From a checkpoint of a small transformer trained on Wikipedia.
Size: 16 layers, 2 heads of 64, vocabulary 8192, 7.38M parameters.
Each number is 500 + 50 x the weight over its row's rms, rounded and kept within 0 to 999. Layers, rows and columns count from 0. Numbers have three digits each. The size before them is the row's rms in percent of the matrix's.

# v: layer 6 attention value, 128x160, rms 0.0466, rows 121-127, columns 80-159
# o: layer 6 attention output (transposed), 128x160, rms 0.0425, rows 121-127, columns 80-159
# gate: layer 6 MLP gate, 448x160, rms 0.073, rows 0-49, columns 80-159
# up: layer 6 MLP up, 448x160, rms 0.0694, rows 0-49, columns 80-159
# down: layer 6 MLP down (transposed), 448x160, rms 0.0519, rows 0-48, columns 80-159
v121 101:548389613546550536496509552404480507558535472558527438424647484474464521432529465469553443525461538565519432552496467511510467462518515541519430621411513483428439456525518547527473523530445514485473448552474555488490531489459539533556542521
o121 097:480576421492529506517491522513530530504532503542520524447418499434491496537543492538524462525473533449521442536521461493553480551574524475390556411524448482505535563469518504476513507409520468461578526379480440501620493545545506521437540413
v122 086:384470418510480424461471486485514503517553448442524479554464547379565474480431487557530425504583582448536479566400515491531457474515439364522543517532552501507427459501534487494558465488506582524533505545428507588481534551524499562477463525
o122 083:499502526468486577499559522540536462566498594524495477483487475616465516560426497531388599520473470533487428477534596472503509568380480550480502503479493488512481483449414473526466532512500423477543562469509558424511453441480539504488442438
v123 094:561469448553516419498553455464506568430486652442550500568404501477485602506490447449508550561541539479460576614543465476471447472515456515451515464427578450525546502516440585408476529499459521497488508504496468428476496520563429550504537544
o123 087:341551532440514538485417456555521459543588424510433456385536499496501546459538513462444476461515487502489456491445536498521525466495499571541537503580435516463448554563419432584488512522502460515542491602648512440489403513525632462537397515
v124 087:536533555479501518398467533501548533544585450598502563556423507596490433568512515498518466597470495472487489503564466570541486546436610431484614446449495565513515452472468497524546425464496460509501558461508463554532440492499518455469560458
o124 093:482548498525524470449590540540445515465432460463556487469529477452583474355512477469551460501508440530446549598490541646421495541519467548533465552509592542457572570540542517488585546476473457460383428516454481548481514437477499522510490538
v125 082:580557445482498446453508517554438465572441535495466425543392475543542394548514527549544493434453529402538510518502486495502463503525447418570521439531518543489568460610443405605588480480577637523505555511565499517530470557488488451495504571
o125 081:431487580522486521486480639436485509438503540425499501520529570400494561474437514372531471500484514565496505514556458571440540504534452550476532454486589561470526535365530540498486586570412395492553410490464504557416578409499560578446518563
v126 085:516500455483474458559498455504457503545488490508472531475579514477537525447543447517458453544536520515538540536588491495479467452534528497444457507521455562581465440507496505389468466500529565478522477460527364416522495538430509434535569522
o126 081:491417609512506483494516430431496520470451460573517414536446511472463465490503472584411505432535444494410462485525540450527582476498490534660456538454503523403470531539498431513503472458474523570514524489533516532559369525497499467512521456
v127 083:558494487423573534464497510502473576478497496478571567514550514508508547401512484493452439373384482490447500542527519541485515474523554577527443444448541480542479579504552506510453540454443475493541394441420531453520388454520427479546566487
o127 081:505523462549493419518450469518469522486464466567489428413475448441422459553564471508485422557517546509533459584476470584502433530549498458542624541601474455539512499566567533492529471554578430489476486604506505429461512608474564552481533498
gate0 108:570427477534423540535463552580470502547484453516464444564603512527496517521533528442443476468474569532545521473482540435524535547499477573429525426511472548489522434503548522569499520420463465483508367526551479423569473520520483448482553550
up0 103:479572524437496534456502523509549447525583550507571421453516439676497614386506515490492558509510490489516505523473492496509546546472490453458449608491469571466514473512483489507546454543492383394502485557451493572472502443441485484462434567
down0 109:478569513413436542524572508469525476462458446522468524479541470497456405561514489521533532456554500579481552475419564516517635538535531486527563514492478483590633629505456492527504477452502450507544507498482451464524538431463503538531522461
gate1 094:572479528500408565519469490541568551514485486505529541610514439390407555460534536446453506614572616495566587518485483472432428484447621518602552477588419519498545526477525479533518468584506505564548496515557507411471528514503488519459387525
up1 098:474468515502567570573467476574538467414500517541488553523556558433501614512520389527469574520554526458466479537438458449567448493427583492564569549482422551498486501498479485509614470484368571593422527546503493463480588461525430495453547520
down1 096:510493445450591481627509491447477404487451484469454487551524519423462505571415437472517479472535438451487463465485443505583475552406511420513564524409430468509542546510496570502551539395392517593439501502494519548484514412538509449507571466
gate2 107:444462485491534531560487465603505527494544511457522533558468435510497578553435439467465479468457492468495493492516431553550439500417523537597608469488511429473476517489490406572439518572536581526627532457476467461532578535529497577532578446
up2 108:497499441502516546503342392532474463492645442488590502437518457493515573532473460476526539481425548459498402487465453473511452455476508506487522484446486485545501424484484582573432521518497632431511542533556492467544428648511416520529498449
down2 104:528570449471538493502522531443463456491503506519551452477554474516532450362536532451512449465492495538477447527438453452427515514565461474395360515525475556538478520564427542549528520453525456421437508573503530546527423555521511517463514531
gate3 096:459463495490476468467468573437452456417448485559531553465534534563489568489484504389455505503625400497462437398484576551505474576534440525500496446494537507462514515468566497520561421535480400574424461416552476509446408413494443554580474518
up3 095:529510448594415589539452435525492531492449607435526480488505570593431497478486481537385503485443516636510603572525437460474527479537474539507562493573490539604531525439494511497505535500529456536503551475500482491528626576531492489440462520
down3 095:657511432533486457483544482499509444427434509467474490563523598468490499519531523551485463478546517486557519575571473551526542562576529436449507509565515491490451453541496523511384541461492439467486505411427489442455613568521411494460547539
gate4 095:516393469420511565553482444513579495492531431587505438531464478581484470374567532548484468516603495506518541520471535475366528531507499511513423510455439526434450473489529548500592497396417471523518475486562424553564504579451529448509415614
up4 099:552516551478505559513546481488519514468413487438518479437513440491556485488549479581537360525313533553440515453566466497514508508500490530577507569499524606538498435535475497502551528484454526542399533511378562557456563412489623538568576463
down4 100:445525511525415489521429494485484535584406558507462515462556557476448420552491601437509471505505516536541451462529448472547490481583454565455459553546546581622521412557504551453486528542443570463472496567440531495391511563515424508558484502
gate5 094:487533424555501460490571464490498492445373526448460624636518428503543502541507486533442460467466469560524470505595457502556418502510467517533519445479456447545465523531521487543434483528533537460409467496442506473460574450624455476493559507
up5 094:533556441531541503464584509445450434482504554408440549527525410566469469539474504503513481594421467476603539438589435542527436486426522453607562541578538409471536527533579493556466515452478488541422560537543498528555514510487465507520496479
down5 098:562572456460508522499581503495430392511509521459567547532517446534531438527461430474543471579482440494547532489501440503484467439461525521622499499605574497520564546448532574520458593534475463507482528500504480450570437499459499506405485498
gate6 093:414490482494515579483462415589387536484586487450554461524514492517407441534562435516568525481450471511607510526602643546469474426502529529534532547481542507507471569471583506506435589581615512472416506434481455535490498466401518417469464491
up6 093:536510473458396445602482497413494487479511461449474446562491586480525461506540545407510395476402453479504461564478454552415514516509557528561482405498582449486485514482514441572452472527510427564523496503456445499541555419433572491547508513
down6 097:514469495558449585463503417538411515495528545462519545485495481519498550542599493459485539499492554541576589524672645462509554493522529524449526504533566447483588598498550544448492538507575443485464564407419577518455539428478481435415444486
gate7 094:462471474412440465428566465498557507524532418502503508532481621543543470483575532520481578446510454462574574461468507533525468475496511593554451512496529515483471497445507536562428539435599500503461549537552540434508445495474473438494563485
up7 089:448456423524478500563460501563523570489465546519499592488470480486490506560496461415392541469513514533490464605582573465505459531429310526461568575482443516429482459563465568484533517530400618530547465408494511547446523436472533487517430432
down7 091:548438432489489478419431497514577471436512432527407501573521487492476549515537529514573403516477487529577516442507452514515577444556558417541550394472532446551539474495679446536531487450515473533389393527483440535360572465459469519531616493
gate8 106:592531405529526472463440553559493520473463512477390517424427419453549559468545440577480533461527550541435561479494565410549437437508512434440520484516527521457526522485534514467544503471468505467478457448530459520526512491537515522494507462
up8 109:425466472400482567407452550528556488526537626550510515511503519455579529509570448552485527511613399603494501588458487505550563446545583471561598583523439455418525501471481468545511497492584561543486523482570443463478499512438466555479522509
down8 110:419520398504497478576549502532498510480545492465553538553532566610542571488496617503450540468515511536527624576454555476472537387506510540590484534618483420438544614540549529516595554466533492515547529451418479493572523504502564488541502459
gate9 101:493389514594502527489531557477422586444447544469461543452491485462476481568527491518441447461506558505533617518463567538556435452484454503495538454509452569558494484469508623518450463464499539588561474492477470558461517559547489481491442482
up9 102:415501451417509498519442555553492489531541402402486466536501566532518516516633482486516484461491440519516473561489405562449540565543552597466543585464510433507408436565445438537456598593488419525421483515450520528510482476583556569516587507
down9 094:411541572449424581500486464495507465489503423511455517510540490561442529496536479461485546468513464481516416453523425533502614537568491519452388508470549449458451466537458457456495561557454511447454508453459593532499494442536525509483580481
gate10 101:564490482463541457523498467546464530451540440447535465529454424555366453472545522557526548439543498533529481504550486544429566517519534410512555432562432525430514541465594556435557552514472525522498419450595378488402523509400546506504433578
up10 098:571546501547519537576452466399508528519495455674518610530535533481555440506542482517494575550533570559526497447580495453467411521470504537546505483497519513460472503554534539470375512493525471504472569534531563515566533481550549505553465521
down10 100:590570534499450533603492429509478533488491403574542568551522495469474442465647594470516554509545576514534569457533495445473488436451491478572580500580452462519455508542503519433446551542529574555472551548536522481486511632524530575563477494
gate11 111:533442454522604492513604547514515468527457546519458537513517448545412448556516489372575498471501526467428397447456488455494480543525543468410557487475516437407513475449514404464477529468438546520652416509458469576435472444539457459552500448
up11 112:518503474503483460471410538554480475541596452378562482468458457504591498524566464517542449438507475537467590577515548515475486561544535636534515511557556479517396468535533532566450495496543450463513471504531499428543521407500494663549516428
down11 109:417480555514407524439501457467458506506541472507461543467461521518593484546450468491416490576614475519502490597629433497524533480526467563460440534564514546493416545515491492532485523437479524630463497541606519476611511576526470572501569579
gate12 104:562482471561443466550457453580461538419507442433465529515556372491488443560409505517510455472530502502563593533507478489497475470423549469549436483535462459543512498562516477514472523475458510570499443483397393558497497501553394508492450448
up12 105:399484545510460547543429422412493547563478536525423461521450526452565507552481502544502469439424484456584575524455550430483437432449470581482545595560466464611472434468518461472555475492547633499502475501517542470498523487510500483531510568
down12 108:353431550475522580498500528389496521566498558552514486514480505443472492475486526575516523492475494501423495494459538449406394491518443536465560531543414514467428468428470534517497453460628473519493519483525502471463522494438454520485570547
gate13 104:492456551472427442530469443519611548482521540482449484477441496590434562411465444439531447479512632507489484523543499544519524452545441446508439486529548516485485566467407532531465475529449558446551535516428406539491528451469595370525487591
up13 105:518570452540489472590540515512487486483449513520488529494518487575425504515489472598474592460459433584537511514507506526504556515540541488513469509459413511505509466526568433476530561512544518596550452434515492384455514531513461552537494521
down13 108:505525524441444442582462502476557466542508527498468557497441467599482594452450493442537428539519548522597501433551454543498515524534425468524441586521587570449478516543521431507495509492448548507548561457462459588498540441461504486482446588
gate14 102:460523545419503589483454458439441563510439523470523542483589465566510432391435551404438488507488535556520422476413433534517509457502516484567624530479510515494507493520532465494516503495642491510468483499492464520474495483537535512529467531
up14 102:547481472493488538477479440460520492463511476519461511547414482521468483545527515482463467431485508489598519475587430443542507418456514521488531492483444508515502520574592427436454542470488588465598460565547496493483523542445567544397467456
down14 105:443550595605513521473524483462416570504427658482593552580494466539482518449446519495478597566579489476485536515487396536496553461419437482489574514500467520461579499485502463501476529469607563496525448524457493537458547544587560567551490447
gate15 090:591484494476506546564558467451533525461439594460484500477521499554514523477445547490492554353522514478445540467541501589459544556564598483457575514518518415490509496540510482533525570494497471483429503434569438503427445473513467409406500454
up15 090:466451525557447395489498544576511531415483457428586529531461676542560451480469434520481471509616513551589489457436525507485563443513459503510516491412449491496478496493575574512347426565549491472517533515442462590455538517558461500521521536
down15 095:603486526504455422516484519603463570410486464402507511494465556573590586476425450448481437459457488518589535602497436508482530535587487410424469481532512448504528545501573616468480424547505473458492446494497435582467539507501411426515508521
gate16 113:472384550533467500520532554488537510454514454546388522571519494546462493436486520465482423463489506435544441434484472552454572509499543517486537566415371441518476560507423499585473530502508484582458521463469518507411595413521461485587592541
up16 113:467570519529446513513541454476519626563435497467492495573568531474468474512571471576440497451558511627503442569451469473532495533568490538472486426491534538593479470521537437467513457532521566427507387598486485493497466518537545490476467493
down16 114:551509481528491467560533433527546585517416496507427470598540542510475413460490475564523454442612499465552419542518460546514499554602484508448478516473510484538467473538575478462511527528525579462508360566476529548434421469506576490540460570
gate17 129:539431548455502492476496480428459424442494542542543412460479400602515568415494514490540510500520535542459558439493468526463528506506518474476504437463519540478562573441496546388595424523510428507514491544481472442496542456403481420513457577
up17 119:430485534370488576540502497478526485460475475454489449547600504517560456547512516482486471431498500499501543580523575415432480426501435525493482437503519493510504457451485477375556512465543480460482441539517522444518487585548484457536487526
down17 117:439531502494531507473455488467495482481500456527559505388448504441479515410537558540533469464481424528509483463431481375514532501500464429553568498541412457494554515401522490415513456471456447432598432460425519492495552504483480565514441534
gate18 109:535574539499487545504516493456429532521484498515541470444552474485533452520547486583458534517544535522483473451526453521548592529424486480516500522425448545580492510457493553490583496437536443512345496486516439487476463545466516479487488536
up18 102:516510630431487507547489529481498538515445463621450531436467577427336493490582481428482524545509494503535422484450537539485496495490391498522505410449546463532555494502543518614445550562426569465549477452484511547462510501499492489456508412
down18 106:527468473476517526435509474509480463516535532524452514468603476542468516506447504543396446558454483498481443494471495445467420517533655451472569472486567547447452510420463501405527455535338508509574493478540480464604582500490534516474484566
gate19 102:511496471596500506496440518526532424486453434440447547507592500558527505423476531457542604440508555539552565362576543506480475532463556507514430551443487492451532547501482593477425506467565552559445427487576497448503497492491458527470531489
up19 105:526504459625486485437485450481585425489436452483502482530599503510520519410482462419507648459499549517549571414543552440451466546477550501489434526489474498463530537559481569512475499468581521546452437482546511493474517450550445520439517506
down19 091:436514559504524540477365446509442451535509458475571514474528558454491486533538522472445468510435493499470441457461543423480424580521594490555503568546493533608563490475413490530481472436523500405532465542446476409589420552539508510390539523
gate20 109:556485506586501452626489466587466475438527472499536463551568537497423507510533442468502535488467498543520454467477469474417443505548567507529469506559456413502437643597512504447578527540555512488537539516494422499494530534461560538564430506
up20 112:515427494471476471480444561372530590432500433481495485504454520485571496500510499556470507450531443470511576524559418542558635453509463500580540453434480568556536439433422510556435428434476486515414450529509609445406560497518457447441548528
down20 103:516467498580432514588457560423572543478505443453543481533545493468517452527452504603538500506558637605535497494519445562445596456512435483536518547518432514560473500509430483559419452454559507500382488481508556438491589470493514454466538516
gate21 103:535533452430470513507507540557469552499490531443400463485432468459583494506456493481575485370590537497425409459498482474381500520518521489469468402492401450565504461534481431521488461537531451584559447484399502546428529554455522490535468437
up21 111:560507516593534517530510547501512522412499505501541517488552489483511482498497464559406475536535501536598471521616464506675519493541523417515597515506506526473466562432540587415544614461528542461451463474594494471521477512522557573473552644
down21 106:566482522587512417447503490514558522451451505479550538525546481433516516463456543559489546474586466565594494499561464587526580485529586531424612536502460480513490563479528547491489570492590473519482456533552493571521541466511472529510521493
gate22 110:495525477509543558453527468494519531433456473520555565504454471546485461524473413518525631505471512530510557575470455474533501502596449491493534537522406511517549523384477506491571506449509508498418525420642458527495527556464531541475479519
up22 105:493482565470533565536470534463522441475575531458460495444374456500502583504537450500544549488485501548482452467531473469531521481534568475545464410498471421531482574523557451552521512558477505505499527532553434550583492520533605499482556513
down22 108:576560581561485623482529438465453520568449438525502459486516577537505467482560478529612496585549481490604495630500551486430496469493462600518554511537489506519459468587487490424526471559610495505555561513539515479496488514560552571475511526
gate23 096:508484467433562565543472505505460456449496469385457462487451446506394596493489446472525452480498477474528470460559613515453503468571538496433486512577530475468509632442668514487481509452588497468504478518573442497530524534487495423528465529
up23 099:490437572462474600569439544427395413519536423465567468532464392514497562486449491522571491440436511431444506443497561477499548526496514456475510474519508485542401509519591419513528526436660474565467540551527487501544527498474490387468542550
down23 094:405418576438433581454474449454467509540593589469537519487466449546461588448520436582619526438491511415456488485458509512514471526489433544542575552495437464573478359530514457455569509446552455487493539494443506476551421521510521476544527515
gate24 101:556561498452575545468568533570415510531530594610557537481552490547387470507542476413453430540519476495552481525480531550541446564533559420478483470514487485484459519419435486448473495606513522444479495497500577457497439541476549499607399565
up24 100:384478497614515523545446470540478520527483538450484463528477435436582538446500529549570552409461516505420494456450443540446468420516507558563452520420481456475543505411532510475547534454462554535534545493455537540529502535500466487479546518
down24 098:601426503486561438508559510464551518482480469458414528517505597515448503498463519517469518534495489437493493401534543451487444469478512468570563516448451468469430559590566494538487615491569496588486424431623436495504522463460443438463488414
gate25 090:501466514468543478442522554530457447503575486454509451527546501550519426486474415402514506493593463456558411472483523531467557524474496500596544564481435460577549486520555470552504478591442488613483420600412447553517534489518432501463585542
up25 090:521467417487518489568464467491577436501524490493414484521434404514535509414514574458556640558547575537490462556567461533531532571499559506537424436523443505563542550484438491487497469498525562519587525443502486513537463549511529479473513431
down25 092:497496602412507441545503512567451464515580517434465418514504519631571489514446462481519408519451487489537496539488529460478553498478505458505414462537489514606509499570539453479487437477418590540509494458477528536469525519457523500511494512
gate26 097:550426462572518498551430562401459475402510533529534576488539493501428501423431533458429443491502458479504418489528603535577441562574516498447503424524495449481387480506466419540523507455579411528584431513484601554505431429444521468480521586
up26 096:499436516444491534540372462552465544461475522428555533564460495457488441556387515501514460480432576492404521456479486565594473469494487534598461497477572476511537532532503510516519520469560568478543449509426511602542494451443548505526503474
down26 101:507482518455459481560476429522539454519562507454478447478510528458532542515491513408532493435472556408497485551413467435535451519422582509600455465579579444527552529524540515534386583525512527398475548476438543512535480409385556461579453556
gate27 084:506463475428513478494593512436476579550417504476505437516475455552416474415478485489539539552434534375540524532511480541472454499580519482526392466537489401510373457509488477565431575449493538444439385506555466489563466383513424546591456610
up27 088:456492453450576439524443545473506502477408556504563518451506429547422488522486469433568593530495525474496444451450521549431408585483425538434489545423555411463459402502468467499447514488491575490590499476464473463603473440508440520481512515
down27 095:427520550494488470473447468476488500501524601453526451469499493508515558536483542470483478521545532576444483458538534523429447491472514475462550564482519514500579550477551408510439558478521468536554543540439546553467577539528481471478530541
gate28 100:544408560472412477568507485429568516462498475429392496550513497591524472501472534513506459423506504549527484423543480602458569428544511426490398516445475453502491533550601477530406476529533448523420456395525496514457504501569471497453583512
up28 093:462534436571500517417586607573451526537449571428567463525526472503439462442530484463415472519489513538510537538435516536490500551506529421518551365494468560525575495562450489463581484501457545558467440526487512490502593459476515457626428534
down28 097:553473509576440498475561564521564520492513533475347489589556475561428431535453546517411503501406516565536480470546590563431545476597498455513481381537509529549519505556582474460558419490501494528453375524469493429461541451549418508478519542
gate29 090:506519525400478473473532477543518557465487498496465478521539495599594481502603596508469447441536429548461507504468390525444527450519499467538556588525419497450483575459544478436570507479446548557453497439522454495537516625492506532511440626
up29 089:482503517469515570481498441471485490422522539484451451491572513562559520450492504419456548505578526441533484309454466476587518496440514476474532605406522551499492527543562592454423499516503505417529573506509566519486504446454477477474493596
down29 094:614539514439479514507563454483439519464480499513496515601491535530596537449519529453547474489510423536460477442447456557548536424492510543458520516507386395430455505521442460471549419591481497471541498649580538448493508569487573520473518574
gate30 100:515528445469513472584550450521516523540457457562611500559576463500483441547530546512447532470518467575516557501472486575504642612573606465469497475501405499556479511527518479508529564526499521554484449516521539487386446476436510485478505541
up30 093:486585472524533519593564549500430484496451596513578495506608453474542494552540559482460535557456478528449526460420455509507549592545612471379474462539468538492505488504504515411567554503535488528536506555375569488472462538501479511530475412
down30 092:467551579591542480454460603534442387525507550488477513461513572488572489473477573459477532529556562478524537486443486452462543496458414525426465464525532510481554414418447567490489499436408514497609477581426643533501433506439483541498461392
gate31 090:508440522550610549503490434426456422567555404466476489472495508519469506474506535563465466397504463505475504474519472552499534524480513530515512543579509514546511536506534495590607534431589517551477544544477423566497466508566505511489528612
up31 093:440474473512522535582468426443400462479522400530538641460481577425462508499394521533447598455522452504490517523493536467515563480513451536483409536571520475587464502499481496536547464450503538538536594499521462480495435573574562486459576491
down31 091:531519460583508407526441492512507551571567520484423510470514591424535454482397506355530589513538571544477558461469492437490412564416523511523526478554477546536489598500438549457470421475497530474415547441575600437519499497464501445477450432
gate32 108:540457486479486515502536572444468522404484543557527457533474428498447498448495525478487443620553575507600507407507574548605545479541539440526540550388454536472491503513569458500526508456528546531419395577588454528456514459410551524558460540
up32 102:542514511482450569416576423451448496475493478486492476516540484468548482535413554567561501580539554516473557475438479484537422424476452578493518641431548527508553502501457490479582483414432535510467466492519433534516529563431484452483436429
down32 105:539580513521458490525537460526482464444480527484498463553526425530477525586411494633561499645520532494464495516491503463422440452546492570484472621444586565437492512570465464457523398421481524528470475505536502471519544490492540485438540436
gate33 103:559535393401527495441522506501524533653482502506558480557479485480446514541471458526446474506597436583524488561450446513467483484606504439514498637518452426527483582400624554440519530458521565536514476441579496523486536497526484515530541495
up33 097:473492570478475441407476398464508508539501496470539498500536556472615616449447443491455475537388422502451374491346515512607492553584441491501471588533481484518498463427536542513525461560512502552568530574506506552503525524456482521515569438
down33 103:471478505528481502433523550515558519521479481584470512480531550513552555439531497442414522446471532446584439450518553529515547464476390564449550517523536513580530390542488534463451599580451497418516571422457588458440517405472549499473508554
gate34 092:538497537513550500542556567555532445489405534556498510529523526454398574471545484453420542579491438561457457534512533526573489486567492557375445497575439516454380503536531528564467531552459482483509433445553572549531486444555447566550572513
up34 094:476592457495556509492414568477547521542597384515552472629443424544460578544473568508575467497531555526538454529491474539592499522487504491555525493418448480514465551539529421440557435432519527505504512478539498499536545578517538511456470476
down34 095:496528438459430546565563577501490526430443464518517480560498454505488503472542549492482556494480452546458568442525556486403421523550574506533558503563541452460526488457515559420521564493475530468496325563456456555483463555525505581534603465
gate35 084:518482471623373430592475489427471584510496489444530494528436562418434431524586565540516433515493520517580525470555510519442515451528516393590580491500511492485507513550529533566490601506496475533579541412475532588528441541487483524504520563
up35 082:459484480587410457514446612577444472453504579452499592542436381572555560524468548517483426481451492463500470437418448534488474496528505486438507479536566557446448451565473458562561517490499543518615478483377582621549496525457524412483516428
down35 087:484503578572414509414536459553622394457466561531464525504526470554531581507457598497470471489452509431491444486420468504504555498562498475369447487435563566505492487466470458550521475451538518504570464520446559545492466444480452386469550466
gate36 106:536506468503518490424547478445508551615548488466466563535544489571445416466496460470434564538506485543450475554499495543538566486607526504552484480480502529446411558504631533432477476475469598464531455505520464438496458510450529425514533538
up36 107:412530475576465560399482462457423465494491505528515477392493502430478545492553415460482483553523510455512472459504514613585451522551505575450525432549486483544494451458484476440462526538561472525379553468495628522432565499430481539512504502
down36 108:464420548518466554486461519489490423538422553543478399487524523420449536505509562504456442509494612498503547488483504558486461516550486542467530499568509560539563439422465437507549379507564476569364470468519572457360507529511427458451433572
gate37 111:574527489593450431535415478521482527544451513493463511560446493512498481494570508462501427485488498463572501517564458510563525562467533534611548477502495418599461465526483463588520517487458514577471539559386508481489603512529487477546475459
up37 107:539486536494528443470481490566433466500471496585506478534477557487486560394466514558590498494551447531466538558518643451493472462438456470373479352435539564481455499519432504545524436517574493411465510460555617520431406400570486572431512462
down37 104:527518513435545469536553393610432542532521419465380508501469589521536568454459553473509515581539552575561561561599543460581470466464374505570483493467539430464577491502609570405474545531524482494483454553566471512421558625466582520520476447
gate38 091:502529496520451540568516521481562493572464500454570537400569467521513507559524488516517505495602567480440490512563502492484531538513477507506445448458495557530377543597431512534459417514446562502494491516455426500441577469503458445425473434
up38 093:432509569537535548419603418624428530395488448486444514633542509497483468477432485541473547451455479631560516493467444518483515466534503523571527567539518545515570530533476528413516559554604414473508501485514577553553506520520523459564508600
down38 092:484451612451554581536520464530428571425471497461486471573489470526466508498528497554470529470496566585517474513485476490446538422537517503537521505530467570549446462539464486383566484547518448452517540416547539547533576506520468416526421581
gate39 095:449501445465443467605510493493552513476448448486469532529475570605485421573488393460495462522568455482556468448503503506477469435441534493499436609495491396639505523580530507462474540453490471519482482489595526484504443524542455541536465549
up39 095:505506465454489547536542526498497580497549448467497445452581376450485490492466559575552510502532513524445513550568439579566495457604492397523520533503463616404454535447523499432532533521503593447446508488533458499411476540451548437499487468
down39 098:550609524464424472533566465577520576483525467576428473485481475476497479539454494414488393490526571444463559495509491503465459485543455449573538572472428468465449575517482457548462446500501500504449479510562529429443534555464534489576462446
gate40 102:510527545426552489485565520458553505494579446654456495402478441525452554478441506573503433434551564481499485457550483416515567511511421530555464531513500565466523541427561494508495507543443463465470434469503492453518544454467474466615444594
up40 094:458497467492490426454456490481475471405517440543407528472458482484531578557505482470439520440542544530484525480587497447593509483405461584459517612621519463523566548451570531529463463561518394425464427523511479427505543576617392563565520468
down40 098:485602552484511434483484460441474471449634403512507521491430475493464503498427469496478492416431482460431512460561518418472425480505412534519506509495490382459581558509541521575467470511487317435551387594518520465519507423490500522489454441
gate41 097:512422620481425523559480460560511557599457515590517496509476552476511484440543473501476577500513502553569525487504591500581520451464541450502386504466446444442460535581454471570447501510583501489481474510682491535453488501460428557468507444
up41 094:579488560490506473441482543525478512580439431563532485525561513480545523404562534516514469583472441530518362438441491522545549556512525455459583522556402573524496495448503541438584448538583476543589481546489443509447409475559509497546492504
down41 092:468514426545609476410484463358553439437409472525456572470476467483470528470547543522524538447457475503421454501399504484458555517514489516510569569560457550567615390429437495429598420498438520502475475457468473385496417466584485549516499485
gate42 095:485439443471486517500586469449502582588512506525503495497454611639515514442491434444432553473521462567491493505540462488559564483604548366414487460437438483504464448438472571427466546452560452478510449537521468597527516375499562472428475593
up42 092:529519542509526475581449469568419562518487433490512571485404522386559541561530484462530463516488476539511460504504429407494580467479471424498548500489482338570501520524453443558435486572421519529528535474539508517463489512496573513483540435
down42 097:516450483493523451496515422437494561564503505501419446499490540492481550443437463481531540497498488534382543500532501424493543498517617419456577464483515467577422427494520423555381435512552504455483487507515467570533371425543584481409497531
gate43 103:543545491521466407464478447539516506496520492480508547529568533462513551463494583413471503531512491555542444525445455508319506600437492406489489442441489548483411500593502438469484410403538482500442509535521489473425537549520552489478552560
up43 101:519435558592585482600557456438469503437566456475452565546518618523580467495497523496454532574393523505496571458515575565464524521463556508516497481528505507485455443477557498549509517447455451505542498560484447566485490573568575470532548522
down43 101:639472565556547501527513474482468451479512564500549555513626617553556552442467596455483520520474546559490572489538542499482475499442558541481454449611599492530522570516487510393532477447625490480455511525447500532500443564517593538472574516
gate44 112:599468480585530478424664547501490530481529515435463554553490535512401443455550512518460460498480497527547458521599461534484606482515533498530442394423469557558434498511560473467497514498533503498422448467490414565448462539532486485642582485
up44 109:367470495441457487574436454453572517522484407553473477539563505481555518548454463535549518496617520522479457499500611519464418511551462577462488580546541445505493494522455591486504483513463518551469526576466612440524532464529480500459467532
down44 099:513529535477468514555497483495528568528470532540460527572494493487412555507500558485418546432529518476465471403573596488460492520560456551491495541532489521415421489551486577549462560532507436632482468523497539550492486526530540460522497569
gate45 100:526505459561541421462547454534536522419541519517507467572443487511491424621564472491490571482510505628524480529540558538404629518485527516496493444443476505521492585510584425474456393568606580403519415538477477430461552555530493519552561461
up45 101:551520489459433585594470539427480516556494470461489469571500568449522602441472484583448557442530448484510534577494529549553487548564418490495488528539458535349418476490519614422454528479487478592441531500486519522512462460485467492493507595
down45 103:600510496584460530567436479478487531493574511437561525545517548444427581400538559529456608424525431446505499592539491554535479529554457517489505497484494433438462535444483703387489477511550423517531442503502467519532526499472434504459499574
gate46 105:565458516566538435532520570565598569436531488587449443584390513531449516555497522475440438532500476505490512534536504562503494561486529483531570436570510539516530489495516348525580595527503536455533489556606410487496493474450518557530519454
up46 103:574496508482526512435575566519569514375512469470465446530493496515437446578534555502482544486554483547484511437557560579508481479416466526583456519515479529410539475532552420450579505545463458495587486477530448534528461556413426429392480434
down46 101:489525513547544503468506571538557519518519416526476450648426525519479483565475444453411472436523554478537522519523574590464443547456486546570477600551453533500530461607524432449581515481508499527447454516551474488549545493451505509445480450
gate47 101:444503561512482484505511619362466484568496441475537511533486509530440513422549488431497561606529497484477390501514599528526468534572546529461434508595504513489456457481480479478452450435476491484501489521507519535531462443481524505570444568
up47 101:486470453552519470476463569571506479491539503478439437440481449450383394501457481489565506592544437496493502499527472462509536464547470608528508502573520572590541552510547509544480488555356588507530437528471451535503455515569538505467498455
down47 104:614415581442558451521492417461487521496479568546418561519454526402505554516529539525526559570602432544555494505511603523447511455526457443482476457460478435431508341484529501520506544490455433507565490543511445594543433461481500502509552538
gate48 097:477503486517523426534506591415529515467457619556470497525541467482475500440547535460444458440529475495559466439531554514569545467602479486397511458460374527526459600468528450485526532539513515554456449445562523510434500502443505550574566517
up48 097:499534493536581438529429514475399450458487563507496526545519427503585486545447576491519582526522423463488485331507470524561498521480341476484570513419437569440527537472595506432556488540547456495528573498517531463585531524431546538520447508
down48 106:506476516559469456478435513490451558491534497487566478471565504473548510516528569457532570498494517512527473311447516443543452501472429477538542511466425481460545558498500551482551491516510470538608619572498528426579630539418524493535487511
gate49 099:434470481553421539513547447450586469437527556510589501516480438599457487571518499498486518483512429518550535412500585618458519568464406450468535558491470381515474430539497449478452516516540476401504438493499462506515483514531458490412547471
up49 098:470490487422563457590560411506487539477574459403553571472628540555445425506477433535483464512451523562459519549497474536498512457507579449559491459565433504505404553473404422588490569552524538574485466494468461389511438502455595533492584462